Weights of a small GPT-style language model, trained from scratch on English Wikipedia: 10 layers, normalized queries and keys.
Each number is 128 + 24 x the weight over its row's rms, rounded and kept within 0 to 255. Layers, rows and columns count from 0. Numbers have three digits each. The size before them is the row's rms in percent of the matrix's.

# up: layer 4 MLP up, 1024x256, rms 0.161, rows 444-470, columns 0-255
# down: layer 4 MLP down (transposed), 1024x256, rms 0.135, rows 444-470, columns 0-255
up444 100:129138145094143111136112098158090151152150192125142155147109108146100115154180128134134156124139108111132109093164135085149145160114135116103143159153122113116117100104126137119143133101190119114137087134146163129125134121116156129137132176124126171066095122150158116152159152167113146106120122152097135083112168132134129130111156157113131123140069093152166131147129167139099138140105103145089101139099066172105115144150117119120154112136114100186090121127169123174156120120115164162088150100099105155123157138143150111085108151089141130140138118153135140141090119128126099122129120113143073072094143146157104106111133093148120139103161142165145136151131114117123136098143165150118127124110131183118150160122122172126084112109155128137137107132144116132141130128142155
down444 101:135113147143164122135130173214130103146118140146063133145102147127122145123129115104093145128111116114134130157119112161153101141117122133150125106149160127199144183123129145110138126148076126128083134145140110160143083108144083166171142127153115136129097144125090153140116100119116117112175136083107131141095115137131129146120110102109097139149141158115100125149180157113132143158157088128108131097147139089101115070131107108151119185119151118142140143097100128141105112157162099137131139119152126151112067102110137177115135135128129146139109152157158140134143106097077161105117130154094141149103127115114142124129069101119177112124147140142126136111139141101137104130122151097160161117117103150134148136183115120152089158157096135125151111150100110124143115126173130
up445 095:124116130088110116088104123171083139100182148147107099138114082133103136139106122152109155159130121045129117128102150134130167136131112162122115168116127144119171153098131143121135099113148096122107108116129125117138154110110102101129131123139104128130112133145134114136082133086124116166126098135104173100163127106138126118140165120084122170102054126141162122163152129095109121141135148122124155149137132089148162112090154096104133147181157151152165136071126176137126116131102065097128124197146137129123111134112161113092108150114120153074097114135134145150102158140157126124151110113146118152081113133112115115130131141100149163138147168147159170112134128138119102126155100166115126131119124107145143113121185123134123140120118166123154125128114137105122081107114100
down445 097:137135127094153134123080153144124140115143128102093140132123174144105131130115135134132146039092095125144135135101148119169116099121124126138094097099071110110116126141103112136154107108145138094135142131150133155139116137130133130141149149112101132181131114122140105158146132126148128124112112123124130102098110142126139124128125128137139134148131095091108140140137168089156174131169154171159176172149133104106139147125146175131103147139110141131150133093117147132117113161112137130131132159158132097075087174155163114118154149129116112086110145113109119180108146110122131104122101147129182175141159144165121128083126105099128190148141139112108118108165163127122131132161125118186164117168129161089112106115120085074156163107174166141187127110114106140127131134122114
up446 104:134116131160126121118119136149087111131124081124161087150190126097130134076153163117098129119159126132155134097084132139123141105165109112099098143121144129117097138114124106173092106125152118149124153085121121142102149133181121142108086151138112127128132112108079111092127139137109125067106111120151115149129163099141119158110110130119154114169127140100111096140134161067142139156199123167138137158101151109086121100095134101165166107127111186128130097101100189121134133176112142100114147190119110115151132133132121135128141114156141145154129154121121165129137102118126139100167122143137116128158089095104143115154149108152126098137118124128096114112090104145158082134140115129171098165125093147112129128115120116119102129119118111130153106105179172135146112106153151
down446 111:156171107129137155149126130182114130149184141158128133123157079150105122135132175140157107131136139090124121151085159067109163106083148127142109133124110117140118158148157132158147130128167154107129116136144091150139130111135129135149138088126139102122175128122130138111124171159136143102134088120137124109127161113131115152111114101111105113126132082145102127111123146089074137119158100124047148070137113080126096157105118109095089117131113118135097087090149127127144135157111101138150177105135140147147129121156130144110109093123130165111080136118115124108144125169191113069147114135123152122145135123119092135179150147104123067151151135119118113153125129087133149158157123145164128134128132183106164148106126100124115165101094117145130135123136097135135146126121134
up447 097:116123146137150124138074098138108095136128106117085131119123152132106086092108151169107110119148080095162113151079135134141124077179095177131093113128138154101145115104073122114133131131121158137132109155093126117138137113095116125150096101131128168086135101130090119105142116120170114138103120152106130107082080114114111113114111140077102116129156097122109144126142141094131127138152139136075098128119102126103139145115135113122171158127110143145137089108136155133102141138137095145163127110127144145124084125104170133129130122148143120083129086160140169117085129101103135140136140116190103092118118130114098114105132156137125149151118137149144133100128116157145117131091144110185168145123090136055160120137135131125145130116184117122182106126160120136104160183108109
down447 104:112157124094078102104134080124053147102137144137114156116097116136135103112137127108137095155150130099130124111145107146160090115105188169125122132124171100125125122111118115121114148118124143119127113112093106102138113112128082088115144152123165123095128128107162122156076112107104080083123109119123097114112145166123107143116134089110166069132118114120184132144143136110144162162131095146088085150118137121099155127075128151153115113162098143150123121125130087080082116129133121160106133093142117137114090103170121123154114132125139109085122143157125101142126136126138112146104090114123135141129147133150146160088082145137139164101090099147128153131122159156134078123123132092141141146149108123118162135135091141097159127099101129145178131115180118129143096168101137
up448 107:095141103136130152115138108090164106126101104122092110128131107115131133152122114166145125159086120136162139147180135118109098095105113127148141123158152143137117134098092161169070133162115130067100152115120097133133125108121136100110122189095124109091132125140161138105122095106129132119073169129154119143162148111120146122097154134110150178133129135139118112141157105135168114135063137132130142120104129138151113155155103097080136116125147141126136086083133114111156093084101125162152131135156161137110149096149161151127152130149155111148123140154102135137147135136140099069163118093107132114101101105152084134130118120150084125086139133066135125158131134123160129123120177085105148130134111117092138130134173110123121156083127099150107127128145142115105077087160143
down448 102:165090124121139136111126120115149100158138147103122062143129129158160128153138075183124111146095127085125118094130163168109086136097126108128147098141122147123151114123140101139138127100123169126169111105071118062109153147138161109119141134103106098153127123107159107104139065094130126143134102134133165089133142129132142122137109106132112079107123156142086199155142139081186142111134107143162130148176149115090148162161091147127150138129104086134133126141132128166106127132123144135143141160103093089155098124144104153165154121123156113111104152094146159123140160142161127187124142118151132127120126082125111109161144082104136162131130106148122137125187133115147148116133138120135120127127141135121127135128137119139154133123126125145151086149112122059105112133119155
up449 122:138121103122141110138111098158106128135134086084122154130159122111133132128124169118116117083126096125114112161106143165105123122100192163107107114117137095153124082111145093155111100146127141108098125076176105094128151132132146115111091131134140082136112121161119145137147091146150170149106064096132101102141109109094137082129141149171131130106130134123152105108105103139119158133145127114125156101110161112138135101094159165115110164112186179120137123122101213153125137120095109114144111127108134092121132065136136099114085117171148165133133119109104130099156102149144120127106144128141153181137141126140132151121132106130152115142112148137113185110145129158123108082115114149171123126098116127129115102134134177152137109112140103141126107133140095098121122073108162
down449 115:112152110129144140152093173105120135117151124111133117156090118128125153163149127116140099136106084127130137123140121135121137147124090161129073088132123106122110065127123147180145124153095147153072112105161131125136119125149088099121112170126142125102112161106103141161115110136159107112151155098111181123137111143123127145155113115171091138146120128121090106135139156147131117127157078143143098117135140122142145077141096145163115137121114138129111097145093120091144135156123145101155158120135186123132116095077118121161115181145140116112154147121152139121131136117139138082156138142125119102116134113112177176099111128082119122158157096116163129106098160177094135112140072148186127116154077123110167115133153132123119115139130144081105096117153163101082088134129103
up450 095:136172139123093105093155149086156127089103133153149150109055118105109158147141175060160130085127154146105125129138089110142105114119103147109135141103125141110128121148164166139099105115125140148137104110129120106109113123124095141138139190206129105122100112166112123143087134138139112117156071154133179131134141149089112125110124159128140113107139143124155079079141141068105123143121102116092149137111103103115179125143152095120120115100136120120090120111139124141122155116094114133103155114112138117116106139136143144095115125133133114094114118113141115131138110143125115116124103158120131149138119093070151119115119121099119096129112117141108149165169144181103120122094123147083105146093092158145081143100169128151124151127152115107158160096120139102155154097123157
down450 099:111135143145121166102160115131153124154130081116126119112153151159121135124157129136156111096143175153124127100140144108115136123166160090104147133114159096109148137145133136135103097063112132184143145131100109103119139127105116135134102157114109146142109178095134130166144113116125154084106127093158138105113122130138102150117143095123108093107144170127191102104122139150167119103168156111124083133103147135058122130151165136126117136135115147118112103091125131134153133098104152138094104072101173117121165132157153170104126112130130124161114174105125114150111181164163102089076164144181153129110166108100136150160119129167153122133106132121109130146142139157127140118108103137113101091138110161111151156110171121100174146137163115091148139150144128137127101119148133
up451 107:131108087153168061128085128131114085162125179192150126140116125098128110153107126149143126103150083117138133100156110130139107165133150123115138138149105127134145151129167130137140122134104104155098122115144118156111077129158088134153132156162098128132125084107145072114111102119113109124118112157108108129113096117133166132127123131121087128126128103116165099115119150132124110119123125172094132120134128147100123143132143137138125081154105075153133142142127120094136114115092089162168090119105102076099171162168098148147144112130086146128122156130094123119138128150129129066128137151105126073103130176107128135170144099126144086126100119108114127152125158121142157175108146104142112149133162112140126138099095130129135137038140085126124120136088125126152147130151101
down451 109:059157139161120140114167103166109157107186104171140120119091085157092118127088146147141139149112131120146133090127150098134117061129159147139152187127165143156143092148121146108108133122146121114150147155143124120114137102137132112110131142120177148124125147119166168121079176109136124102119129157122135108142123142091133107136123118160130094106120132122113114092114104080117130121149139102137118121140137130116148146105099122135151084116127159138112130121118102109094166090108138138161116114152121140174108159151150121136149108102133182136125155140121126106122108145125128088132133186136182143127148057112082095127131158132145131091135140136129142116108087170161172153150127129135154142118079118129199106105110097097167120115106131137154125138107125121131108143120162
up452 108:105116098156101143139171108113183148110132136176112118076116141134143145083104098144136114116154133089113125153120097127153124135147168119103146125145065139114163145160153095118130141188125171112116140120134132161086149108129131134141112083164109165153156144126146105127109122136131092140174128124087109072158099133158119094116132175136118143116143099114123104080133061093135102104102153115093160105129064119134151120108108148125150182139136115129095125129072144082113157132113117128118115149139096131130132086138105114094135151116115084131156118129143110109121120104109126123120118119077164131123153115130109146139159137121141162118165149114187144129109113121155113116114147097134194109127151142113144138139114137142130121130129119124141096123091082165095125141103136
down452 102:125118172127107133117101123135121135032104131133157150116128140131116082102141126075168114109151114166131125121131157165149123116107108154186133150106139098135096134101161141087147106129122143140134141124144116156188129106165155096083108117139112104102165139127135165138129159091117140119092169109140118124103123154117152174158109127101153143117128108160156134122151145146113138155083127161130123154144113094151118103125109146146112099107141141143087127118112112145162116152106090125136085135139118101098135141137119153154099108116138155088096116089154113167091104114155143121096133123105110147159096089092112132134098100130189178116134073124172147107141138188109138155144109135153136135136133152114140115144097121138150140168124141088115132088123152107131152161131139
up453 101:173097121104151149144145153143118092162098101100132180138088128143145122131131131093140101138108112142146139124192118133115133112118170152094174088192112152148094162082122121143088124137128114120129169096110139131139107147155127129085131131127133140129150150143161126182098159134120147126098126104133077120134138086170094163136138174126167104118145088141112144133160118139152176186148143136132146125137094136140123120150109105148148123151147119117126110119144115158169124128158158132102135113143097131131130139137137136148122139105141126170166094116121157112085140163170121106159088146091156128145106110162158126173147150098104135112112160108150136135110112159116124130169152108160106150106130127114134123109197157153129141083107115136141119123142081140135121096127069
down453 101:147146099105109086170137081108132131129153153106079089116128134135142164170147162143071111120146085186106107156100104133158125153129160125152149116162132120155181140142172113172102141142112145164089105145164152131102116135154093118144126136118092140142090130153134140126149132123117145114126135087127127135163109125055106106140176121091105132140126181127072110153161167143115124158103106123133132133093115124097135141140098124153107172110149106098121133108109161085129157133112137123138118088105132136093112118118175103131115122104130093151098135125134138116161140095104142122150061130132114151123130128102117135087119104106106132113144088113109138111112128119136146175128109191125136127120125124172087132143143090108108119138134129161122131115170118119083136142146101
up454 094:103123130121074080122137130115074130102094159147134149129132113118158112113107155115181119108101100139115152153084126162128130096106131083127129146184116157112113087133120097144091108139123098167125109104101129149162130137128145125139138161155088133146116128109136141138111083129111105108190092160122131150148138131116130156105154137111130087135094139153126097102107117111129135098095139141129099097090115131145138103106159113113110144117124144138133138150135130119112098180096120122126124143201111156144165103156132155107117069147106111142086143096122128126170133170119124130109144124125154105102150119112118158147139127117099117152186117131118129097166125095080126166141100078136120147132090110121114104160116136099099076130069110127131149088176149108110104129099143
down454 098:114120077164133078138135104138120125148128126103131167104146143167173097098125111155128114170162132121116155156149114098133122144117134198178149135129128150064125133167113091128120154110133142134099146147099102129147146100094179132151124153115118115159090145135086128095156130101166113105127106115193126126132119114161124111154077131131088114121137146111151119120127159128114102126148131102134148151149129121141162087125101142156104134130180116149097150139091153138144127113171129158106174152112132108137152101121130172142119139130117096130110118169123141110153145144133129113122177140136090165088142144112133123156175170142165119147114140102147118165122169130158083150128118140115171124144107114161149119133110113160091127121146142145107124163099189096168118122135158
up455 099:165118179116134106141115133123165142123112103131113116086165162104193126129160165144115110114104102100193117153148139154149100160126137130142123112126108168125132118104156115118126084138154076148110108130123102104133117109130159126103144136135097129137115102114084113153127134134151116158186095147178130175139156146139138148128144140148133129106180151137135190099131137128112146149171112145159103174150117121149165143137098123131118151134110143112152133125093135136099134156172072113134094103144155129087099143094098118133092173147150138118161123174144127104107112088161150158165146120107130103148133158135132154157129104140132182129150132139089136154118133114153121130124223148155106087145152127154127122142160137125130099127122135135127129137142157161141144143123115
down455 091:125150117141129106075145120146118132164096131141140133081088119170150155157126122139142163119100105192123146111122115150130106135151140154144090107105109088146120139143124145152122107148104144153172159143154105190138129123164140116163186137139156125099140138171104115124120160114127138126063140121142099131158129129144161144128141162141096092108110105104138101103103100151160129146140141116146095149122152183146094120123137143104147098170140127111127107121115112141135116082160124159131106163143105108140176124103110136132130087125105106091160126139098120102133135154162145111090104150144120143137173106123134111107097122130115120101088136083126128137138156175150154147081101133066141127123091160110121178131086148156123131149139167136080140136140086113105116117101101
up456 110:115186135161147106122135161139117151134124126144144151151099091069164134124131091116126154118146107117171116129117136103108122124073079080155102156121149154108134154173124114083098105141095115152139156093120096147146148110125100096169138131155128186143119101093134125151109121111133146099114158159126138120171112102153117108062111132121157119140090177147135162142108139160133125130135121094145141104141133128115105115119083162141149138126085135153111128125120165159138137158155154176126109108112097139133108128101097160106130142141089176107124102088142186145105125131112130112156128100153087127118096138111155144132127168118110111143149184119136120152123166102135109160137113142143145106114108134129124112123166179085139132145117136077102160093143128125126135140171109
down456 113:122078095150102141159104102151107090136150150118160092117106139089104185119125108127071105152140139074131136103090113188171121120120104125117112080130140135123134081108098128174197190119105094129093123125147130098139159117124099162163082149152154148172137119120148105121138126150146107135115137129162141115150156142111134098144118169144133110194136146090131135120147166130116117128108131118075105138105100136124162093168154145124133133116112116141163121169127084096115156154137119160181121124132125139097125127132128118123110133073152130137122163179144088084150113100128121134130160135113138108111101109128119103109149097123145127120114118109119107128176107151144141095131102154126125140149142142158117122115127111089111113147150094137088099133150110110132112137137141
up457 090:132135114144134131102094107114162075125119175130080099132130118132152120130149113132118105132127118141138167134106119138162148083097117082118132119105125115130128124156162108141086135141146153125129123151113132146160163079152085134095121109196109108160151163148153144122180096125121179123150136171131108133123104137144100135150089136118154151112113095120147113144159125075121130118099079141129108136164120112102150061086131132100116137132093102105110130084085089149112186152141116133067107113145127107128153094101130112115132145143121115157158111146175101121142112149130147164137084131170124093168138140163098142139101119124129116133133093077116142092147127109136150111127094116120145167118116108122149116099109160122141182163141121119122141125084104112109142146132158
down457 088:111073131139144150163112129124140137155129181138134066124126141098106113128122115118129130138127105110144172126133146092083142149124119136088106172120124113180149088169190153166096079125150112114173141111143164123122134170126133119103132111102122166120169086146189120124136130094180146153138125145132177110116122134119105113116128104139109143138156087111121129146165120107137123107141101140115126119097147110156171122106162142123111135104104148176145120145139079130159131113121146117144159121126087108163101129091096089162087119140114160161179147106127144135140132128145144115190140127129132171114191129128133108146135111111131145107136139140146158080123098115150133146135175092087103152124120119132138155123136147126130121091186118117124163129120113094122112124103109
up458 104:141109113162117142165168101134120108112169108146137130112172114126138149138101101115172127130141102157100162125106124137161076148096148107103139146133106133102122165124138128122126150153113160112126131082094136107121091146118126146151120113140123117132107163096149134111094093108125180101112151110104148121161086121146108125145146101114131147159104112142118150093132126117121158085116098145102124118167148149078149101118153097145134174155062134114135114120169124166129117136099108126117158100129121154140093092117134071127150112150153132140128135166097117161129124136126136109162117135079124147092104151089074144161109116107096173113100101108090165081141142122171113137138172121134122074104129144100162131147086148109154116128118093102106127112157139109123086141158084
down458 101:105096112146088143124150128118157156146079117167158147131100122131144186127113081136117111119155107125061151076128110140119138131134128134170127116126127125147112080124134126157108107163101124150093140133149096121149143142137134136124092157129118143149120145136115128136150094115091128149127091085148154102148115124082126145115128104081145104130152131145127155156112113128143143099156166163112139119118085112121091101124121133137116185139134140133140118151110138108147141131107116112116138128179120091151112160166138128085117123146136113110160161170112108183132109109134120138129155185078135119116112162155124154139157112146084111146119117149107165124158133116111070109146138155116129166091102146159193121152147114083124145110138163140118171109143164115095165198126134
up459 096:170132134121127093116163110181122152098131091133138131183129103128111138110097124155151106098125096131153167101123140138085146099118115128136161118082125098119133137168146166147097141111168142170149133112088104112102135117141107139076111121135095105140089140165160114144152127105137103157145105111125127159132096113098115108120116151129112122099121091132158135112127120094172116125140144106115129126166115104125128126160092090080142124147106105129082133138123134099101147112147092151112134146113115173132031125121117164101163143117128117104095167091158141140072101134139151130097135133126106120120124121098142134118078125155136093129143087160103086131152123125106122141127108110116153173098115183098125135143138127142057142128148104127110105108161134115161142113109155
down459 097:142157110150098124085106134116136147138127137090162118106121100125128155104117168127123160124136178133121151138151156146136142195142173134171142087134120143099165115124126133117115156125165095122112112106153143145110138116088119121126136151148129163149145109157132112126165095078093107090117182129134085117132088162122145140097124130115161108106128142172154116136148172158107136109133107109105099125040112170149125126126167111136124124167135099130135089168143126145115138126149115141108123100105108144125154114154091121106137108118142165146140162104152140116155115148148122132111147149150165134143142144083111108124171118161121094120148128132135148111111160137107121107088124109127142100136100129118112117117197187151143171137106138170161133160103144157067160150116142
up460 103:138083095083166166128112135166139166139163104102173118095119107110093101144115109127140103118118094118145120141146153145109127104120118154137139111092151146142089097127121133128090146099124133194134080120137156118169105103119113148172156141172090130110095138133127121114145140131101107096120098151106106182146132093146079114087131112133081128130146123139107115121099133109180105133114140123124130117105143121116112127115129107101125100144140167112113121186144126097135119124144116135100119174114080148099108083113107134162108114158156098134158162143159129115140115111121107126131181111143095130129121102082099119104116123142132120165190106119100148113089121058147128097142156154109137132138130169105149132112145127111122077087117090110098144141141099128143125100148098
down460 099:130117118108083134130148100079124162127086101117139136104089099133163105115128124120114121116152125109160121130109131144145150124083115135104136161212145151142152079129130103132112166117170134101138096158118148142151141098096135133117164128132165140139135133107154157130128101133123126089123122127150129157124096144133169137105123146113121133153137120117077156181119107129101117167114144146080111171103156103089161147148139078149161135088081117130164106134117118120113122120144195142109160185122137096161143130104129125132159134107087107113121136130118146139127098127125158105144092124137148130109163129086080109165122142141114150158097159145115115165120141112153138134130094096123119080120120113134110104133104149132170125106141127122135087117114162124186074173174126
up461 099:138122136097098112164149115171111081122111130102099130098117106154121067109131127140094144103096103163146125110160137108102169118102079132116145116156105129117131134125119122134140120140157104132145135165101077117129145102116109126122135081110126109060096084131102140103114109110135124119127159142132133112147143131096087076128124106135111129071116131130119070153150128143154147113118119133137104133122086110074148096116095144090117089093092169123116123124123112107112140119113087148099109111124098125134114108137132120108122088093122127153146116110143086117106131114075130082146118105118137119111150116132136120105108175134115147120075119148131116088147163115090091119137113114106091102120128169109138092094145113147062180137123154110146137148101117085126124085111078
down461 085:142120140147117108116120149143090164108132164135132116120112097074104171145124148149141109145117117111140102187120084139125136120126125094155125115131153104152134078207111134132115132135149120094021146117128117137137150143132119183087087146167103122158119131112125144128162141175112114122156073132142177129140094120144146161131143143113118160115122113097135155155135087133087143060116109140122155125091148156165137112154120125118157137103149119132117158130144095120125143112112140127136147145125128077123146114119090100118078158126135139083099102152151147118130135102127149118135110082132129155091133107103119103145154068147147131152138147141124096111122080127161131112104143143187117108115086109132134114136109112117135136152131089138125110123154106160115138123146149
up462 088:146147093102135155131144132111143101119116093175104138105149163112097119145112129125118108121147154142103085161132122123109068108099157125147175121126108103125118126133132115115134147197082105125106108122131151118134148128161122119177126127130110127109130179110096107105149150143137142093147117171128129109144151163107125109104072114126129152131136113160140128128148114119118144130092153169098085085114166090154091151139137111101120127086115067128104122131159105133112145167112166118123115146127145122139186140140150162118128106139122080150125114128124137086137087100123133140124134167101146116154060133144153101083158122092125114123138094124166120141168103194111123128117110112166153080079113116140132116159118125167125108152122116120112138131148132146150065151106115
down462 097:119139123146126118130094129099085185113166115112097158133099146130157165138148132087175126108120100127144138130165128134093158140155123125134119100086128113151131123094103189105144067148151110133098152180148119129141136131129144087133147160140084131133130140162133086105094112151136128088120144171168106111143096145142106146110166157099141125132118108127117122128131163122113161174178129104139092164118120151108136101124154164107127156125122129127120133113102142104115167155142126165103154116112120166122140175157134163146101124130171156100124115151097151104146126130119149119107169106111146175080129122116165075102150204113121120129105135123131086141095130111131154136123099150108114116123109110081148143124142132112071099146151115116104127141135164153114093153153127
up463 096:083183146141160157148096098127119138128144131122156126096113148089120117126099161122109142129141113078183146153088085171118120143106106159124132128113111137150099102122165123116096117156159123111095115138087163105145151160150107136134132102137127121111088136112127115109127105150139120167129119143105145147130097139109144111141090106154101092107135087110133101146162101129107142123133100109147124133103096092105150135097092111138111127098135126113064142119062118114094085123124076108088109098115145146121128144164142136128152129135145142143107139112164133173143150146102131089190097130142117105106125130126103141071142138091102127119141142118132135085124111114146126105104131104126151110133142101112109119088143107107129105211176131171160157095139184140141105116126131
down463 103:137077109137112160120115132118130114139087161151138129086118173105146133143115134126142112133126123132141135112162119154127130111125107115134101157107131158166106099128136104137094080113078161142111097156145113114077146125147121190115126104151134097171135149111122083148119160131142147181124163122112167110140126095133097120163117195133195100152135115143135096130127122142132112104115154142079133152132081114111127139077135144105147119091147157141103122115140088141108125130063160087119096143097121072118154100156105134143120127095101131159122135125135121132179137163145101145139126144171145139159146117158108160125113129099117113150113127132095148138143097147150146110110159135119135076156145097154132123112175095092157166115136124175125102105160159142122140142139095
up464 106:148101118113135136159096063083129117142152125137123143103173133132112166098167093091118121129113108106172148108142167168096141128132126100183085107139158162115131132142096083085090082112103109144132158069154125108167085143132157094128121120070103168128165138164140127109153099121112132152105127107100120116105142125167115092140135129156091130136143131112088124120132113129147145128151149113130095116144087104159116164107127124166145111150137123140122124123127112138079099086104094095122129095105135139158107120133113140152171136152119125136121139103121178111116110153122132106121111109125117120087147156140129126134116116164154144099093147126171156110160103114091129071128122136144144130084127165140138118153152128153101113096147089095137086110154121110087118120158119
down464 114:142116123143095118137113140170150154120101141126123125140113173108124129126130134143120149148108136103142159156126117173140132142142184130163145118141147100131119130116130129149167170144111159131077146116134097130129135137088147140146098090151134143092142120059107107131153114124207137082136140087136154087124112136058099127099137105135140160141151127105102135118146138075155097139126137103118103120119140139133129076144105105111051115156140140121146121111176104115154108145132103125132107087112100145103105131175109096137124101179137113122127138114141115103156134105140127106119166109150145156137123118079143151169182120137105138086126137156128122125134105089106123118061137160123155139130115133120192125116141135133095135148110099116102107161087149156082114128134120
up465 092:153150128102137139146132102126084122080128127110124159129121104135131112108158106151098130139181120143121182127124091136163140117091055126108147143108114112124123085116122130134135116081080086120126131128104125163119145081123118166183101135142118122150142102096121114114133111131105158127145127092111145065150121072108101171129126124104111164132093160111140131121115137135138164114150112111124174107122116106144091131126169138130132100158170120108090162157126125165107164086126143104136131134101123144105104130097107196101132136166123123080124124098125123121133135125123137133129145109158156129107151162085102124115130129139109114152144110157101129123135143134101141170129106091173117135100103144107122128108144164068124103129101133134141171063139155079110129154084128
down465 101:141143090103099120150114081119122089105069124109118110089113128124110131125129145075111084133147131184121121121164126127185160097174149083113075079130118147154120107121128120115091128109141120114104137169135155170137131125139053145119114114147093153148107142090139141122124106142131126121100138152131111122153097143136122127141074183113101111134098118092153128121073141139147108127135109136122159121130140105150175118132141117097130122130122086112126088123110115119151146120127118171102124107114105173169122124111124121133097096103115150127140152148172144151139137079108092140102123141107137130138097166097127094121163115141100121130148054143127127127105161150151139136156087133123128113104095083118089152124144142138107105100163080120102124125133142173118153113114154
up466 096:144131136158151132150122125106161101154124142150107112127158139136157135093113113113095131132114136097126109140128076137125117154131086168121160133103099130086120136102100134160114102116172097082100138148170158124135155127121153146107092136114146149098132167141135170103101115135146155115145090096119107136123116179132130131103181107088146199128107137122118148106116105096143117143165139134103110117135132097159140092107182187164123169083081149150156093110153122151141153151117152084141043139147121139098089155109112144160103163148148127128134100124113151140108128119103133139103151116110121166140072117152141145115153111134150131115178129132115115129146162110089125149170121142157158176133102118090136141104132140152126092119129124108101126136156142120144108113134136
down466 092:166112122137064122133172128139129129081132150115159155144115113115105093161170149136140172130107164103140136163109143162145125099114144092140100131123138115163095076180144120142173106083087140157120120114084094099115126154116117115177132108125129134137149123094105110116144114120104155127131107120114141110150121154149127166116090136143122101151141116138180130165117103149111112107107153100165124156107145180092097180184080119142132136141155140124098130111102113140115155145121117199078149117097119150096133119095094122107139086137136141122109129093103156110147151129135125155109095150129132102133145142131092124161100144116132105139101152164135097113098114134143146125142103108158115112127155169076152142138111131170133126107148112124093094155110079126128152140127117
up467 103:116153122112114133142111164134112109126129147124122075116134132101148123134151125120085144115115102088144136115124091120141157200085152087138145125057106113107120145161143131104126118123113111124115145090140150106157115168128107114126162136108071117126133120112115132087121139077118114091126150153105123148092157134109123115151096130180141129111135152093160116148114124106132107067111111113153126102133138123162115136154094109116155106129106153164145115131138135128040134111087107106146134129140127170134088162130136120103124120145147149140092172133151122141101075103125132105120100131105139131143093165125138065133134133130133147134115124083129122100130173178171114115122147095145132095127146123136117158168119174127115120174162124157153154116111162168116102125070120
down467 113:111115132113101090120113159145087156125154099129161133117114118137114144103127093135161130104146104071179120151099094143186195168104191117157112130129135132142170102154106118147138122101167156152097154125098122153158129149156127129116154160138137114127083148116134138084121137180122098093132105148136139153133139125169123102129104116098130092136130181087128112157113127125118142138138111120114125128124160157115120153154123136093131106137070125143128103090123135106130135087144125140157104133153170091135130114180150139114129127107139160126118161082116103118149098111119103129146125120136103154126124094067143117186115154151100149103150108104104155123135128118127177135116151132146107174129155157115147203104126135132161132146077139121115107099106110131154109113134123
up468 092:086123170145116101090126102112119134135101136146115160149146136126128139157083151146085125106139142167128116129153135101113174133146127133113115117132095103143121156136099135140131123088069146126106133150139104147160124140150133082143130114136153170163143147112118102114128115087181141136103109106147168084128133130102119175161126135152202137102128112128158151148125139117140135172150117153097093132104198129113129130126143071124111177133093113154150147127116119124133105148116107103133145092121159148126142108145155134186130080131156096163124159153143130135171056112176107162121090110141148144159162139099159147152118122151138154166112121155176129146128079117153148112096106151137132144126134128141097105153156136158136140133118132123149137135148121143161102093121159
down468 103:109125128158117133167099148122121069094118167118148141111092131147146152085152114137137170124148105150131132134153100121147142140154154130105139151112190117124098143133115154124146117107149135076122120117092143119101078144104095132167106113141137140098102147109135161107104096152111164105174103117122125123180150150119124106170147060098111183149115125169161111144092153115113125116080113133105138117144113127135159146176169175117117106151116139131140106108094104117128149093109135166174117136131126128159158126162138136119149099119106147113144092093140139098137126136127122176132100112171141145127151102103136142146165114186156094122116152119114116140144156143126142186135155152105137115128106120124211169133127116130138101142134136154142138130123130093154146166109125
up469 110:139125144111151084113144151126087064173112140120091155136145131108121128102125130107116129166114112135137140155171184127123125124100101136186132086125125095116137117147120103106139143127107153148189122108111144150146066121092111119120113135113142127087113163116127151108102135147129081103114121109110080132131109114128101154101177115102142136096136088160136153125079150144142130117150144103101098144167128113155129146108106111160100115126130124103092098127125133135146148129100146159152168143132157136154104097160086166139109159149138119115119141119075110128150130080086184133086111097112111123136170124130101126099126132149131090119122108151098130075133101093094133148112135130111121109181113112129133130103121147126103110050124123109135096095153141144115173117114106
down469 104:118134111130148154119143096093099097121135095093107120140144174159106120088074127143114116092141133129138127135133142196119118168094113136165119094126135122114145121112163114098134111113138119132158120126174142115126128145136127096128143136098128110106136120143141092179162140135101141149098117128104132171152117113157152104138151118115192139116166112119153100151128108101121147110148152137097130131163126145111104173155169139166125127112103162133112093130174146116110162150124112107105128149146137100103118088145146199161125136148109081157128111086110109185106119146130103131122117120089135075122149191138102149129123101106148177137167104124099174090137091156152111104075123130116106125145145155096138139146098124138149145084100132149157119122130144146097132139096100
up470 099:097114109135129138179103153138101141147137131153152180130146139144161152118131120160142121144133131094133132145107152140157094113102119083123104126117099108158138099133120103080184100138105110120118118087113081116138126119129129123140070134139113151144183124148148137128185113073145138126089141145140121170102120104114102063124152145085136113084134141142115134142131165151092112135074122154140136143149134112109146145132128110131112139154146111139094149145097154144097129119099117137092141133094180132106098141124099122105123094121106162141137072113112123083106143173094139112148129132156144087110123114149120118164147139113148065128153113131106139113118110135122114156156170105143158134091133152139133097121121153089100122094104172097127161136159106100095178147087143
down470 096:087087117088141151123131137113147116140163103120106126144137119151131159123102153103135127094155121163150147144123138151127147143103120110148086132130152177114151118094131150100110136126127157121167125140146124109141128140147156166112135097132125110138090126121093135110110122110157116095109133132166078114081138121108107125126139114102127149117106151163134170134127088123130116176115074172162139163104160175098118108098155118143156131120110117126119170140083122143126144072128123134172108133149183146166117169148126153172118090177115102064120136127126123191140161145056108121141115145102164130128166143099164119114138145094130178113119158129128133132177126118128145143158142130146132123145162117114109119089115122148129118151145155075156137112164103127112171102144116